config = dict(
    n_head=7,
    vocab_size=8192,
    rope_fraction=1.0,
    tie_embeddings=True,
    parallel_block=False,
    weight_decay=0.2,
    schedule='cos',
)
Each number is 128 + 32 x the weight over its row's rms, rounded and kept within 0 to 255. Layers, rows and columns count from 0. Numbers have three digits each. The size before them is the row's rms in percent of the matrix's.

# up: layer 3 MLP up, 576x224, rms 0.0433, rows 17-37, columns 0-223
# down: layer 3 MLP down (transposed), 576x224, rms 0.0395, rows 17-37, columns 0-223
# gate: layer 3 MLP gate, 576x224, rms 0.0447, rows 18-37, columns 0-223
up17 101:102189155098106125131117082176116080143159138155124182156081138111163138159158204126042124068129120096125188087099140157148119150132197114089119087133112116153115129044130149130109144059152162042123137135140130197168088086131116129114164150109102061126128092231151089128125122089152153108106129153111106161133170071134123135156154086108153120138102136117178199147119134096137161124098092135149149155123165098114191068154135160106102086152122132138137120168140128143138078108176075156144163195081134063127099094091141092060136075145115158115105138169112158115122159117121138129169103131108179178127097098086126100130158092147145125097088093113152117129139100134104153059150
down17 099:125087140072105126090139137169131097110096141105135128175123150170146191151142133146107202103142104119111140082159140159103157134127169150091098156164148051128121048160118155142149100163092170056082179151101182146149084239135111106105105129107102076122132138121096099141087115088132093081168196126154174119105118142130117104152121101147141171182149133118114069163146178131093139132099104105093121186109148144049141087142159135101110090105118182169135104192121118165156123137135141063092164165146161111163111106119092159120170113126142113150134123126108099114183163109165161135053076145043130186125115118112185139154118138102116122114093129110158159142149140091124158065076
gate18 103:089225142147171125117094149178147107135086149180116101190086147110095148139175110210095162128144113078145156102121126137168067107163123153047145112133044105111168172081062195127116147124143118131154132132184114156124123159164147156160097125092120121108167127120073102160139145120148149160083142133130071130108138156155094105088184153146109140130158124089167143077129113089115087160180150099111117157144140069093162131107104126068162101156185158175082151155120141169121147091154123160098082168148127126136098196132161149138127090119072078079207162117094143094156095126145179115070077082151125148129137180138141157122101184098128106120150114077137149100123150131126125115101
up18 101:131153201145106124082152167119079105155113130156152105137085175127134076140092114174066167160182087171163086094126164101134132088143074106119098118117147125116156122176155144037146115116108160154088082146122091145092187162180154107119158186185147074207115129116134136161129153114106067173171075108108121092158114174151165127080125183178121070115109157154101090082117181130124099181102099132048141159114105131144142145132133110068085094078166127066114145155141069142135117154093161157089132131137201076138141147104137155090158127139108116137148110118125136164116114089114077125172111151094107129118116122108112099157103108095209117168108064127150114102169140093104151139139
down18 101:133130080156137096107136064085145122132179094134138148084135125126094110044164109098123127125072128123087121165109150095132144104136140111143128098075117138194159171131150141119096073111129100165190172099111104044080079071116148119115130129131123118085129118160163109145142127157118098150124134104099169150185111150141139147161086090162168191066066092095071120215124125138084168137102108167181107127073166146150158133147149172165138179102157132078129114120208122105111158136143161149122168079160136116150142112104195171107159112107088089130126127184137173060131100138133137083190115128146121114161144157090167136117071168164140153141139064174132098124165130141120214151138
gate19 086:142181145132142118111138142027071077147146104165184114081097115122133148140111147138124122119118133142129164145186113126109118110167109097138147098117127080146109130077107110138162142115173158089149173149095130107085109122114148178107150143087126124139035123145173103090164144081156145071106138097122134154096159084093120185172101116159136128132114127142096090158074135073114092174144118140140105128192162127123163155197139130169087122101104144078104137124060111129100094106144156141109076133128121056203156112134143174077093176157145125079111171111153061158192146101065098083060018170084119118150141154116144147131129098118140192132143172093122130150147120118093085109118
up19 085:141159091110130181151166169087104132114094158162152124108119128160090115116109145147118128087105177108122154169126102072100193082105103140148162134179167125151173163094128165093136148130141128094099151169109139077110129096212175161098130122096163064111094151124157071096168134070128142111158158143133202137121156123209124090136110153140105136126118102140071116098094119152123147128129133053146094158103140139227146122119143152144099113157157172125153111112094089146136150102140168128125140092076127102135159101144115143072140156110114162111171126159096082187119199046065069115185057190157120160128081136126112163116081090150121150150190185139143075120105122151105087109135
down19 085:176096115175143121133136142084152113139101118090110118126156088098218129128152138134181098169181111129112088106152135156179102135174115088166111112123066121154091150170155128145176164122112120131115168081115065150105163078076104127139120157102163158165180097109145134116119125130098145155145138084169100137172085137145073160092145112135100165139118134130094116095152156080120123106124182118143190154173141092031118100124122113116120110122131160141145151094133092065118115090096125122106147131166105148074101116142128165104128141135146095101110187061198141127190093166121197156019173156078126145123145180150148164145139104145077136115108150081130128174132083055120061107193
gate20 098:151156145118122134115183089213177150115120129086164166116150161189073159080090136102127139127108163135108133113163110090136134137115119123147141138164175183166193125137142087178195110121080084150118103109140155121126097153125069140129151118126101176133096172125086129133055126204086133132071165136103150162119075082136123091120069115094099070116156107108129140139049101100115140196169193140187168157028184125116106116127099133111151203108123141146135131097178122132162165139139157054168195120131115124072142140159103121158138135146140168177154147111136166147191141105163101084124128140144098113117179145146123166071120093099128111099106119117079132134099101134162109130156
up20 098:078148128116170087115163087146089118168097073149145093115075069151146124123104136071140141139162108138157147156168065104092083117160129137045124147140177133159161125162158138080089119090050081152116133140134089118147108157101095105119103112233076148159102109134115127167123151150137106158107091164167127125124152120155120121176115081114148095197160094117162121038086071100113095170151116131119135192125096184132089161148093136137117101123106142150113144147105161091186113080129157149154129154183111074101133195113177108086169109115133068146132115117174126093153146100126098109089117154131078143135087133112119110162160112051065092107099128093093159111149157102162146183095
down20 094:186151155046122080118120119150129141134133108106140159131196156130142095142094102117115133169210108139110122121153197155155128123136148100120129136115088143129121124153115041101099174154125170146142098109126118145150200101115128102094084144122137142169162150111147118134143159107143132179145132135094111167095092095141099208124126110224118165088122062149089111126134123098105125166154105154132134141154121053145135134057098150138127101148104095096071146111087104075069106110054121094159131135100107127164103121160120149141089083117118139064155149100133118116116070176125139069052107154084152189174194094221144104145134148112126126147163085126099090155193097118152182121149
gate21 100:108175159139091151197103177144142080121101147139148161164133154128095121108159086150151116144172138166131107198165118183119122076148155094100153148097072087146105133160146103056144103080096150166114104136113094175118107189190136107114156122151136072128159118123145149171170130152123139149126151084046182158106168136139156174151094145201152123088090134113120088125105102144155128086150095142128103161123128166154100193107167112113078123089160098165061151184114141151082127168117157123195148163180139094144152089140130186122123114108136177033134156109125202127137125115170110152117113133118122131078115151090119126092179116123129100135194136163165161148138122166182202088163
up21 099:162094165114174120120181175123128127123116173080149111118108127166113115171135106103167147148151119172107180118143160130118080124104189120110155149062129159104167148150166102115080054135116035133140181184149156122033063138132167139113107120076115135093121142097141106083093127167145136078062110176083143095140149143120076127143119098129171205124123158181168153174148127182089122128096133168109141147129099159172080129079117129123081073127156126179074162095151138083147074111180119146120136160121097129128118192107079119165083164099157093132115127096153137114157123157057130131148096128114115057186130128132139213146094125122136125104176089147112122131143144167136104176120
down21 102:146128101151113129210138109065103160114186157150123139173162179112082219115089184136152107132144178139140101099087082159144136121085082067143154109185135162146116088078094149095104121100138095119119133076147167117165142109136102129056150118173136133189091157127074062120115108103185133161175122157155180154142127096140156152100119127142118128105144153126113119145136144097113110100082157053167094127128106135123220077167121092125182171160094114100102101175086141128115121111108101159097126172114115071110089143096140147135126164155130158161149112069190105140144090102214104132082117126064159142173113133135137153148156093188124186132155119169166127084111124146121092158156
gate22 101:116199182107092110073176133180112146157126136143182134063098135174092137104169124165095065071121102149085162191125146154124155171133125166096100105119066158081137117132112122118165131206131184081191106115076147141093153094154120143171161151192129117135166086095105164184101144068144149144115140116130091156179089130114158182124127141103143149144116119180096148131166122152183151060151158132077151146130185108174136112132086118133115102179138159072154099147130138156177134093159103120164161155135151149047107139137151118187137149144113125151154103152095098190180115126147101115154126104159162072114147046165103121168146124161150143114121112125088073145114103159146080131088
up22 108:116144133158127041115107127120129139185050157117178107135156112123171152104162052157116124132171117156146130116117127075088167183195079183155191161176077115171131100129144167148111116095100153086126072083140171112124113115170164178104119138095128144123096151103185082114146125095076184083144128143132142120130124105161132082122166132160098151148088152151192070134107116097118072154183145096138160113128017111152140143108126185112104201128117140114091116116069112114148085177150105106121076071135154143111158116162144166122173186075172154093145115125095119096126154101116122149104118177115159156167141081141125156157190099129125125110180168162160139132121120141084112127158
down22 106:124164144085080085138208120138147148087157109027166084121099138111131129116126180154150158130099105129175119171099110180211097147073102136147091094195092110072107106119122083103161133108133119077161104129103122044133138166108119129142157119127118126172111138097118136162162121109112210151139098166124092110155108124143138133124134171051189110103182176153155094183152161106169119090103170130147081127133117066103099113181113170144100116117154133172132084134183082143119138101137098126146178134193112094128117130126172130143145165156151168155135072064068123074162155186141083169141086150126120114138161133184118073169150122153120107100164141131122077111150097083135116139124
gate23 101:135163147168089176139127137148171113138134108106095136183097172120118148092113157128163030041087180153132162132125119108143138157112099193127133130158137140071162175124191111158150168153145065131116116145184100128208169113145150197177146095104111137067134159116108136130153160137134172152130187146113148100122102145146123096115133159145087096107112110122142147135113220131159138149166086139116085052077158097132122098093142135101144128115124128158094111144177090132108059088196078149118102118067146080160114102099117136165153125129114157081125109133026111162070094101158155138155084155176162091125118083106072167106136133119134109125156182112136127150113128097160155087104
up23 100:138118118125160086097121141093116138128134187134182111100150094171099090145127150157122154143147110150148092102131107130134164145140170163121127110162112146156139100160091123118100159141191114140168064116129174146114098086099071144037091149102101153128134157097091126098125090110130125128146141153085065172176088106073123099170154088121086113067163129102077086169138062124102110109140162147156220195173095124132144137185074132104145167147137108107176141051110129136152139135093172035109145134101106175132107176143090120178129116117127156152154112136196113089132124127103105139102127164154145148140181110216209119171097158126182153134170111147084079107123101134100087175135
down23 101:152151151092137109140158121165138147104149134141139130144086085093151154143135140117107113136132201176115159177133127124161087149125208133154133026194103173108132056165147090147082156185141118108093147133140103130200076060098144105059083092097176095105174166124107088149167064094102140154152178113152116138161182135108192092135118186093163107109159123156175132153153179117114160126113123108183112122122201171147126110104085132116083131157103120059158119137032097124101149110109141142100110114097118145123138113110108108095155166106176116126130126118098080075158151113148140154137125158187161148107079118190100088156047132087146144118123167125102122112102117131097151143130
gate24 097:127114190142070059098124143166145143094130194154126131131169189076072173161071101126144138091102096100058124132106102120096182103087093098109071143153160134165097128153131152121187114118148092178169127131176116133145088083139155164115094096105102117120142137147102078098102109145183196148124108134179128174151134155158152165156117109054108105142155128132153148132146074100106117169128166108157157082093115175121163092121130140071095188132102137098114158128114128156148132094126129157136149145127089105137155083121076138187131139127216148087128081167070132172106154116140077115163051143162150123112124177106163143112210114169146152128168082162157076146088165130107176155129
up24 097:124056202144108073157128158138151134097152180116131104151153159098122103171109125100114160102100099144123079129139154125133082146107097137151105102132114107132150108098111091166160066158102141130152151095115102142126102109189145115105161150165164093107094106152143065096107121180172125161089077158145113158143091123163154123084143128033017116118078134176127130147101097126118149146068109130179101110157145125094173110167075117097110095115114093112115132154141089166079128156130157165105148121141135060086082078107119090160091091170168175118094115161094090146119158188142123139135113157132167122111130238146118138130175131160180125137146135160193156146142125167095225157128
down24 093:122183096137144137156128155094158105093112163173155121142132185183107045139152165124170079134125084171123120100144053160133085182146139160050112155125107118191135131113159116101157094152156126135081114175171122155062102070125152165130089146147104145065147109169099198106133124127129137151101069140149085117078107102101081100097136051097107139145121111126122139075120081139103171098115101127083093062087112121089120136161148123094090153159087160141187133111174201143162117112160148092072114131091066106156116112134141147085133189127116106139082208122122118086083118120123089150118106135113132135145139121163136150171096074118126144167138175103119162159208127130075127165135
gate25 103:101115153137170169143197142185129145191169120176155105098107112074143146120158165124184104155145122166104109062159155163071115156156109141134093204123102156098191136096149082130128119104135145168134159150157128114070071123150147167163128087152117171122163138154089144194105106170170171119127112198135148099124170119101151113109153128154075116130116124141082196126157092112168125130135101159121152176178051097111126050127121173115143111168146168139095155191147129117145070096134163132149104214203087086129105104177096110150152165118097128106129171170095151118109184140126143149156148118119103127080128099150164139173111156105095159185121104151066178124100105136162160130136
up25 100:112135098128090110116163114191128116113128088089175156112132193163090177118103129187129107194056074120126117097069203073146131101149158109104160115135153111169123157162175120093107141141127134163149143131125134117088066103101059151111131093134172106130155152133192114149150200109127114147144143148155115152100172158098076176190151104107117098051146114134154117103148068170111181125113130166159145122070143197106149174078152196159140101120155104113119164049175135138155156160140172103147162099087093111123132136096112123160124094154117109149161087131107138103100139075139118151170107123147143166165098126131128103077147132120158143100102139136142196162108169159088198188073
down25 102:119161182081141182123159140141114203129149195164087118092112100102107131159105100158149131094080152110153097122102175106134137105160110119197098057125114144067119119090138132129109132098111165108091167106137101177058161115148108085117115142070149108126164128149143181110189088159113090082113060140089116116042159152161183105148132146129109097100111071147128123149127115061155089159160144088140154153130153127125169132123120128084005114098139111083120118143130111148081098105119128176062134103144126120146136160121113116089158103100157126169197104094131136185128194118106152159089093121129138114164107092193131080133115111104051095147176133160148117099166100086117092145128
gate26 102:170114109145176114049119116142145123092102145134155146110148174170081106074098125112117098132138165149105102173145150128150108181138158123112095108173126102146147071116160114102148139146100115147129119167110161065138081103137156157126079109116133112137128137086097098184128048102136151183170139200137135121154136132117130139166133161091119183176199170118122124129119147125106186178130183115143144176133108095104089169120096116046149146156149111123074095134099208116137075107158091058116142120078127097098147142130084123181151143134046118146118091128081153086201155070129128146133095125158151111143084124132064127112132126034159065145133064166121130107096103165108145163178
up26 103:110091088105146137113093164056165121100115179153142107165125186147120127068111171103109078092148147118159125154120116067125139169091126063129150121114159078139105092124157250141093093106189140120156179137148135163099136128156159115107091122118140117175077164134100133087176080164076100161143167084117156119133142090152130106137125087161118076112116100143136118134138099126173100136117078075119123123110038130122091123163147096124143095032124117131120120138109113146110110103127158142090139137113143155145113111074123028104082063119088109127131223122167111018130100144151108109096135126127162161169150134087058131109100101110165135160096159135111125122150139099121140096122
down26 103:145135114162102119094143081131127108142098166184095098100164139105151168120163124087120096158162147103135076092156090205123125179116111104064164149131119139147101199149123072142142143137076140129134122121082099197138110105077079125082092130143089179167145168091128196162111031122159121160128150134159115183096133217188082099124157176143119153114176080124120110151136153136084125088050135140101139131119127119159104123073164087118155096133083110096132124058189083136115131150122105093164156141152106154152089161164141166109130148120060165150141111091095145150154125101136125075115128171108069099087119123127144171151128126145150129110138126131166172037112104112139093195131
gate27 106:124109121187151097101147119182085174101112152094146151169175168134097139104120136132082114147061179157080113122140170124124094100180084113184148128141101117138142190102127132124120185177133172108110213112138128130071126137104177134184140142123146130131140134142125139074095108208127147117126094150132159089177065175094192122141143178168031092128124077117134124175103093148118102088143131115086097157188132204089146092133111185093108143110156102128119113186110114171105147108123155122152121129122137142083098155069070138072138139192141102087094123144086137106119126150134100111193170146122122138107097147144182145151048156120062136079097143126097110128120104143086081112136
up27 103:158102126108136103143180164150124150174087135139129124132185135179118089101162129106136127095169132185134118090132084091141107100159096090154089132110108156173128208099032098104104127160141148134107127097081077153137107148089079154168126215112154123127097167101138126118103145167105154090134158108064139156164080068072125137100120115145112114099134158152100152180113093128167144135232168084166113119139138117136117177111112088127099153115155155176130131134149091128117124116072124175142155141171166092130097139147140136059121154118061111094092148087151097120136116125172189144118096117078144148105165127114153194175124164138063124167070190034086123090165126141141141106109
down27 104:151138066185134107124079123130143080120168099158096107144110169114114151164165079138165112118155087093159100150118106153151099137096142162116131135117139143094101153122099162130124094116095123125137122087179149160101112137171157169108152141115129111171195080147117127123152179161113147169132127104189095116178137097160069109090095141108168079139121167161148165116161178129055163150067109149101160108104090090101120161162148146143117159202131128109084120125167161125157123168113202105156066123151121098072187124150194111184084130153083086143127082170172126101187104142152098119150089148163100088122129119104125046069176104117171124129165064183164108126181111136060165173141
gate28 103:155152135152134068105165190221124121223149113160075200078142177130112103098111136127149124120108117134055110139105065111131163095107067061127101093132175112096143137130147120164159100101088115114083099077114167146179146173164054122141156098187191137160127145091089133162073124177110096098125134119120112147093085115075182153130140104142129090099136101143164115145173187123143115129137158166166158117109140106108144111115082088137132181159124076155064161157149100160169149078128110143109126142124086150142114113129101145097129124176082060172159133163077074127133139116117119111141167067177152078132157127098148163098128104122160112173156104101132121105058108139139115144108
up28 107:102094088151110168171199169100136100111174151168166117153071134172084122149133130145118114140045169080157151138135104198114143099085122095119087142103118121105103140153167086196118049147170154101097079098117093193152115152190153104204081178091179063184114102119102132131148156146119129112108159146102091135134146139077180144152136130124055119133109162168094074132125119121169120162135140156132077100113130169127117053120123126057155097133093153133145117156139147137129106112091176105179133181118131201114123125082135122167059111176126169116127109137166125117143114166156097103113112149159156183172085146097146112079118200130145153111144112136109125160108153172137161145089
down28 108:081105135183087119053116168150105144173120138151197154142151144132109115140059144144118138095069157142135079168132062092084145108145073141135167138178214098145142164146154199125127148125089113127084111111127190148175129170163097135126111130127139157057095178135162110179159127093086114106055129100105118126125147191137106077142152094136140082172093092132127109120084191124085123149143053133164171126143198141101112077130106105112131127092138183163112109188096100120122177133127155166185062126088126148079133139122087094118131179080077088149145108140113109170119145137082146101124107110165152137147069115107169145127132124156128081169156158114121093130145126071078147127139
gate29 094:128086132152116165121160139143139137120081087068110111141112103184105145173114185168130146130128144153149126091121102158059135077132084128100089196100141180153141129136094087139165077162157124087164108117138086106115090118159126153099177095172156120065101187121107112160130096154129074103141115105136176135091172142049141102081159167154064171151110155116106182076176096082145167139155151126125109109063131144148152082077144077090117137114107094169120132096126151085106095103141103101086073135151208155110122142142141116141111171116148099124140169165129127210154120079204172161146148136189070154096121170108132096140097106101131112100153094129132079150105196129115116088073
up29 098:109160105119072141134093149165086121095178122199083151124163130192161140117180149113042149108133181163130169108129163074166125169109152179118118141122159164126117134127174190207104122126165183158102140109156113182145056109127097121132090137157166174151142092099161178121137113147098115175090115135087106119165095072113152126126145131138097164141165119096134102118102093121157103105073127121167101085119123163132114153103113151074091102170117155094133159118188126165109161163134090106085130179163110123085112094118123153057168089110127077169171079100137069138135103124121145158097187133145070131157158074135167112154103128119124137137072166163178196076086092095082129146159
down29 095:139083157096152083116176158130173108158071168130175116131122121128053130145094096141093124203112116087172190085122102178072173089143089134158172110115153137173123135093105140151097087176153133108200162063158102110116080104136129162101156162095123111161121192126098110121120107091139154169131142106131147180117144165166177079102126162069103135147136112133116161086106107108081144138095143125102196181106144104049146098122092104114171145127104098148116148149091057105185153057074122139107113144151093163104127132111104116147051109147124118147095120178089096134119136118178110143180126115124171117123101182096114100105133172092125082130140105102108114198043153132136090095120
gate30 109:159116113178144172075165140129175130166128179133097139129122202101139129145156164161157093079083098145125124084164108150085101084149120130140138197142052133151163140088089057175169131157161109144090203115099126098166108109104120113138084130138094157097167087136140162168069142079094065160107130163140063118085131153104156150142109085132121118116134078149129075139098103075128110072124164128144129177164173127168127144065113100107125161137108103107103134119184115103144163079180101061129212154125139164165139125058144135157125220129145157128098135148130160094137107115124084136117126136166133144135163124102132099137151142114141165103162135054127135163084101088194168090165
up30 107:096160022188097144114094146177182095152113157163116124176091119123078161108107116186113139142098094100118091099123038129119128124079119135122135172137132108133169141125137143137135126133202142105099091158112128070106097175143088180122145139102121121133113100137123146185183136115083112119157134091098121113136161149123200186038165137106125154110154147089098128106123138110186159114093133128216152074071159171163128103132106107177071159138134157113135090161083118130151083114175167128089126178109131120108188136108164079103149157171150189140180160110134090124063138095185125079150156134174107131167129103077132098141116150152128073136130121129118145158126138198172127163143
down30 109:106195097112161159138145086094138155197156085099100184104136083159140116097146132113156077059113134141134080133039107169121103137125149105113124059121120143106095173118133130147139137134092094129120144164197112124124126113153179084102117150124174088173094062116073072137084145175068064122126162159173158139157103161140131084108144086165138132158163113167151114101096101096117080111060131130109086120083113114091125088139084130114110110123112119122175107126136130067142123115115179086086080107100145151131120139183163120115136138113091126184140140127197129158185167137100106095180077095168140137095172185126159110204092158160184152142191116088122106144159118073143140090131
gate31 099:180129133087127134050094097110153089103100087100135106142119117127154129105121144123169102135130139061130114150135114187092080186159183109124112128141081117161145135145195086088116157157137113139144157177109116078146114128088145114133145177063121081113125128119106115171113076130118139113148136172105162079119122091144113078118125127100106066100102153135131148107151165074113095155159078071058137149157105134158099129145073128117150167125108129153073095096121223112098107116182115103166088094148090067151198199157160137176139122095136105177117140078177130102186096106128190031086133130134122094153111143135129121114104162107087115151148135201104121174122171197110139162149
up31 098:163100085130120108114113138139125128113157122211092108097160140120165061100151110133121173137149122119128095186167142151109110204124191134102122114103121074119087109145162152125108074144168175191105146165109105149136174113147109098150102167109108116143114081124180105174155103178136151126137128173164145152099111118142139155177128151147112121127100141149134122130092083097110166134151051067052106103121156134152095159092111126118151156077114071087102124155154140161109118184086101173125117108089084119178154127016161186150149091054104142164149110025118110089118094097130163113112152113151128132179119135123139077077182099127119161142154117117135190123130154168143204178124
down31 095:121099099131145145104185119079173150121157123153127082099123151107062178122102115129159126123037112098116176106172079174085125129145032108152129021141173138137213129160084152174151133154134161102168116142120169163144096158084168105122117170088150142138147143103104139140117093114111110124117078078097110110081156150127082065104162149110151064141093125091122138114129144084089101096118160130136094157152117142029106144086109165151133104105125108172072121117124120125116148162154112152204130153111102165065082160189139099169123151196168105166142076201106170117161120152115080142163140141130140126137088160098121075152105081103115140107124150132146118139127157108169118128138
gate32 108:188098112142150127117113152167083172104159131141133175133162174142168142136158088092128118156157123143156122026084130117112164147200165150171110141129103153145087140137133101144169117163120058169121177138148111106137129085127130121173100124089109143191147093045069120094149123157192140126139184154130127144141086105159126131138101119109127119130144107108151076109204081156137148182102100140086133080138149169127112097168112074133134110102112080182145122089136163084125128081087130128124143062106056167150170163149109118128109121154152080089167141144086161189193110110154133132043119065134080174120146087152168158173144162132094151144132130098158172141112091101160121074177
up32 094:122148083167128142079142116115098147126146132120138146131143215142089151169130156206038159068073160189124086091175100121158151127165140125121099093165085090110160132173147069178171178164096139128131137138118124130107091146133143128148121116115155089122029093088151175177111129130185108151101150132153134065095140096085097155135122161067172073053140124099124144183145106036086125131115048100138117145088104149110112164117129074151160126141128160122128068103142143122106124122073115104097128097164137137105158148116212073127179163152143108122170126153135108119177147134138131126143186146178108117104118123113151138140121126148113164126133168128097190146067092102146139152104
down32 098:150090148120150146184102147115125114097137175175154124157144056127085120113145103115140193130143164104193170129142084168137076188098117116129102085120149172132151114148094177077126108099144092137157117092177144150135143096151132096080129130127073152156171124128058107081141099105094132084158086216199145124153139066164144035104134086171089140137091128137126112132091097128130164136146096102132162129126171142160145088120132086105112196185162175140127127088101183066111122157147048123117115110107126110162155133076100160123062129099148076117173134136147119121105132080091123176112170133102131175161166103126122155132122085149117116089103142174113121173219136114090075099140
gate33 087:130101121099134171135094125131122202088072123126140119160134147142182191123126168144039078127139124105116177175136097174104026163084186166165179132104114127178141074147147155068199089120075111094097187091140156097097111100123168091135181164136093130089102151105126098106123067101126130124120144143171118158142199085062129112115108173132187122161096123137131131124070098142151122104094110115133123113163157103186114142184076087132116103074136123158118152170123142116141088148081149093098120181186143091086170110120103075150126158145128159135108128111164083126141116128118142083127135093128095131141106136117164147212138110139168146167138069139060155126108162121140130121174
up33 092:112157169099121214087192118127125130144147125157170110113154122172160125113092116097137085177152085074114100138137151075168145088131123166121055136090093155107185112099144103152084158093124094143171159131171132106107119128175159116124118124106131141121077171127143112093112111120150137123157087124064137134073154100131080117117140148135113158160130112157102174080142142112102154113162176158209142149162123195100104121141185176161164093137157200127189131178135072105116179121183086142149149106129067089063047125038158158144159035117128162116086106088098110115128199132164138123137147173135168142143129126159127124091135098083149167088095111126124104116152157140147120095134
down33 096:112162093140116100157099162098124038101078079120151099140160138121098111083097131173101155129152100130144141130085146120121077155143162151137125173196153170139139142128146099120153127198204176111080084093076115089147143104090140133157068117165131153146188137162112112080085120080064137171206096214098083072171110188172087135105118111150121163097118125107147127107086112160088147143116106088125133160111088095154143134168128155108141125123170113195155135116140109121187095109164135160184126150151177099167147145098163122145160114088116107181149131149139115129176118081102136128098090115097114139142134126115146090086149167162069153167120220099124142161051158115105141106117
gate34 099:102159122123092122118098172163110141146159113069160160095089093126123193118185135146151130118140135174114173160147113147096143201111108177075157163148117166164161091114075127122127161043140119091089094140142167174125160123161176149139100139137168138107108123124156107160147135150118116147166163149118138116156147081117176141081102160077124139159156133106101145099128187084200125156114101064143154082112115108135175162163153158115123120182142139140159124189132133086195033145145104105149115145143085098103099118156134130060121192174078079155111115180103065158146122102103170146177120137119159129099152125063077135149083159137114051137140054152118128093088124175106082156112
up34 095:181109121104122125130147097094117136091101130160089102089123102162150126185131092099182183092205113108102061139104093113145122145201084137168152170148146085130149109107051107100117127124109139178121121101183147158077152118126073134131131086112130163094112135126108107096145090148124128117141077115174108187118154140119090099085105196120230093089148176184110121158060153104118087133159091150090176101162107095119119148116166136145123164134160155146176153106080108131122132108153147142176120146144150154126116111180148159066139169142175149184163145149157169085186177117155157145143130091143128120128187136112091143175134141145058108137090124198059088144115122073115124065119
down34 099:162126110123097120143090090096167101127143140178152161118114113128098133145153075095119102148159131186121110124148191131185154185108101100123148165113105084103152200153159099133091100101119118103078134106137114117097150103077134115143103168110153154117086132085111153085147146159077120102146061118133171110181147130099155162087087128121112108111191114143068163107136142111190110102124163120147147066149113103177166062183098177135164153149122175101150129113050150143104085166145136159150041161050140121148102153170122189124102122110176131141162164116152194083124140131172095077167157107147109131132116138192142179074158136096134136074110079116078120078109133108089107137206
gate35 101:135163127110106168122166145127142077188151132128129199079161124135151160115162091129106086122154104120153121143168162104140111176173141142070072156120139162160104155209112121115166148161150133150156168111149076156110197072147138074182180147124180128134141110113137148102109182127096106124104052122148084117164139142158164115138213121098149127185145122144134106146227132099120136117102100120111121176175098103178112198121131142098129119131161150112179133133148116127131057109157122125140134213164112121072094102130110119137167153136106181123090154069116115099155156163090125128129152101078069134168161143126094085141088170128069093113114178075169171084125125098181152087154
up35 095:114116102118107086137070130151165140090134120162136122123135146116120059173137106132169111123134078107136067140105157151155148100187160096091116114135161107119172114181097123118109100133170156141119083170120170141101109123159144132162142131137121143108120095106046121099105120111199202113139109092133136160125140116075177070156121168092112111184087087139127166083116142055129115100120119105101126124160167188115174114145127135082100174075062155086093090099128094087125100154096114123189127101113133062160076063111175071131107151112144197076107137231156113115168086184148112128137199116134122121216132164127108080077113098125127114143171147159132150132134172102125137114158
down35 100:109104121126161098141179098136166132127147157169129108074153140156109167111101128127097160089103123151193165178128067105120162190081106199127123117118131120105135135107141117177083170130118096056153149154149121119093100159119077125139130156114087147101128155156171102127149108130158136121191163159071083168167179105145088154109136081131134163087105133082096132083092210183133075116074081172136138143093128123129124107132119151145127149128149092122135102130148168159171119114138145125140107223070167119190141091189083167125166100160104140084147129176138058119159073101166150067156079118140109157075135120200150168085171101160187135096137121185101125094090124101112132146103
gate36 108:156080076159215130081170116128102125158096107108171091148117056132191123108139222119173137131116165163131128150066085128120119073133080134119109108133119114103130107116181123132157192168136158148086153155164139087160132143146187110137111146137135051206156129164099136119120127165155083116095136162103146174115124097154130136109117141162122113105132149173169077106168102134132144113144110180142135141109127163104146139136152112099150063158099154143081112138143148148104057099142132147139105084140131116087154127112117128127195160177157135092067063102102170201172064120133190101146184065090079149078109167098126152153130175146075087152102130126132190149088133151143145125091
up36 107:105108145135132112138113139117116103118131108047149107124156134160120070145142159183131150104184082161128133095116157132137146136205160136116116148126131104132199116128124084156124202048141094099141150116148125092099072180148081145079141155120122151061148097172095192198085107085130121133132115070114087096162109145112094124150125187058126114120145137107130141134110108116155061108094131150185111078132092101114129110194145092086139132116172145113112122087154086167083153137185125105107121116155179162117167137093172086159060113133136150172135137153161153164143125125047136119187146164142114127109130134175111067101118103156162186088127148168062178135142150164142097203091
down36 106:112201149170135123140169081182146162178127078092133142178110122110180132083161105103145095167134149148123129092125116108122145155112115122107116106095167127101146112140098189134125092146129180082125147123113156156138191163107149114104133140095128190143078151115127121127118125134120163101143123186172124130099106103149189169097130096155125137091074112137172070090157094136107102147140124096132158175124189154130166078160167082141053146118055080097104124173153135154040125112133149140094135058137171177124157109141167102167207110175145103147155181144122091128179130129140179104179123128038133156129133153195116193113120167089146090125166144148070152059121144090150097112135
gate37 109:138137178128130141165177138089115107188217118138081138135138146088083127130116111106078148075075124116121077099092097139068118064183117151133084150185110105107166156124174132102086098152070138162093118143088080130145115139181123179182097118113162112144215110099091073126112121174176131127141100182050150138144083134082137154110131102170175144152114125118145070092117132111164160100086114094069099151164148080107106086176131148141090168117132111102109119193095149131171135154149104141155111090140112087068142120155142138119114151111134086074150141125133145160155114086101129130163095094160110097117065172084118171122156132102115132171136094163073184152087188137148127116072
up37 115:097166136110098139185056106178121153133167111174088124102108148137124198090115094093157142122130195095103094102109135127109097108106100152067133140146143135156110132152157148101103097132132085091134104150158167123180158129161119133183192110137144110185122150123140143077065096140138126152159149146153105148158148175131131151171129067087154150071109167119200137080080068151192175119041106162145092057125131116114123089084176067127102111148143118130106141123164165095117142126165130112118116157143125154147130037131153108095141106138134154200141077097106125144086144107143132112096108126110100115053128071117038168093121118153172069102142147106103178078111156104119104086149
down37 118:158119161092114131118154133129153128117095109159094143158137116148168145094130128144142129134147113102155148158092111083113142107127129144205095092178113174134097146110146120174133085140133113090118148128155126119184142151163130140161190091173210099139142141123163127151079091074225072122128177166164152165140112176151138123163111092139128151149185184161146161088108106089118084119112081117104131168120136122108162097114104103109129162074069113127107146120055124134113128110180091136156139161195079194147116093146122127105141132144127089152160142092129144129143196076156148132087108130069150145140111140116104191145135141091165108180118177183118199090000119124178149143171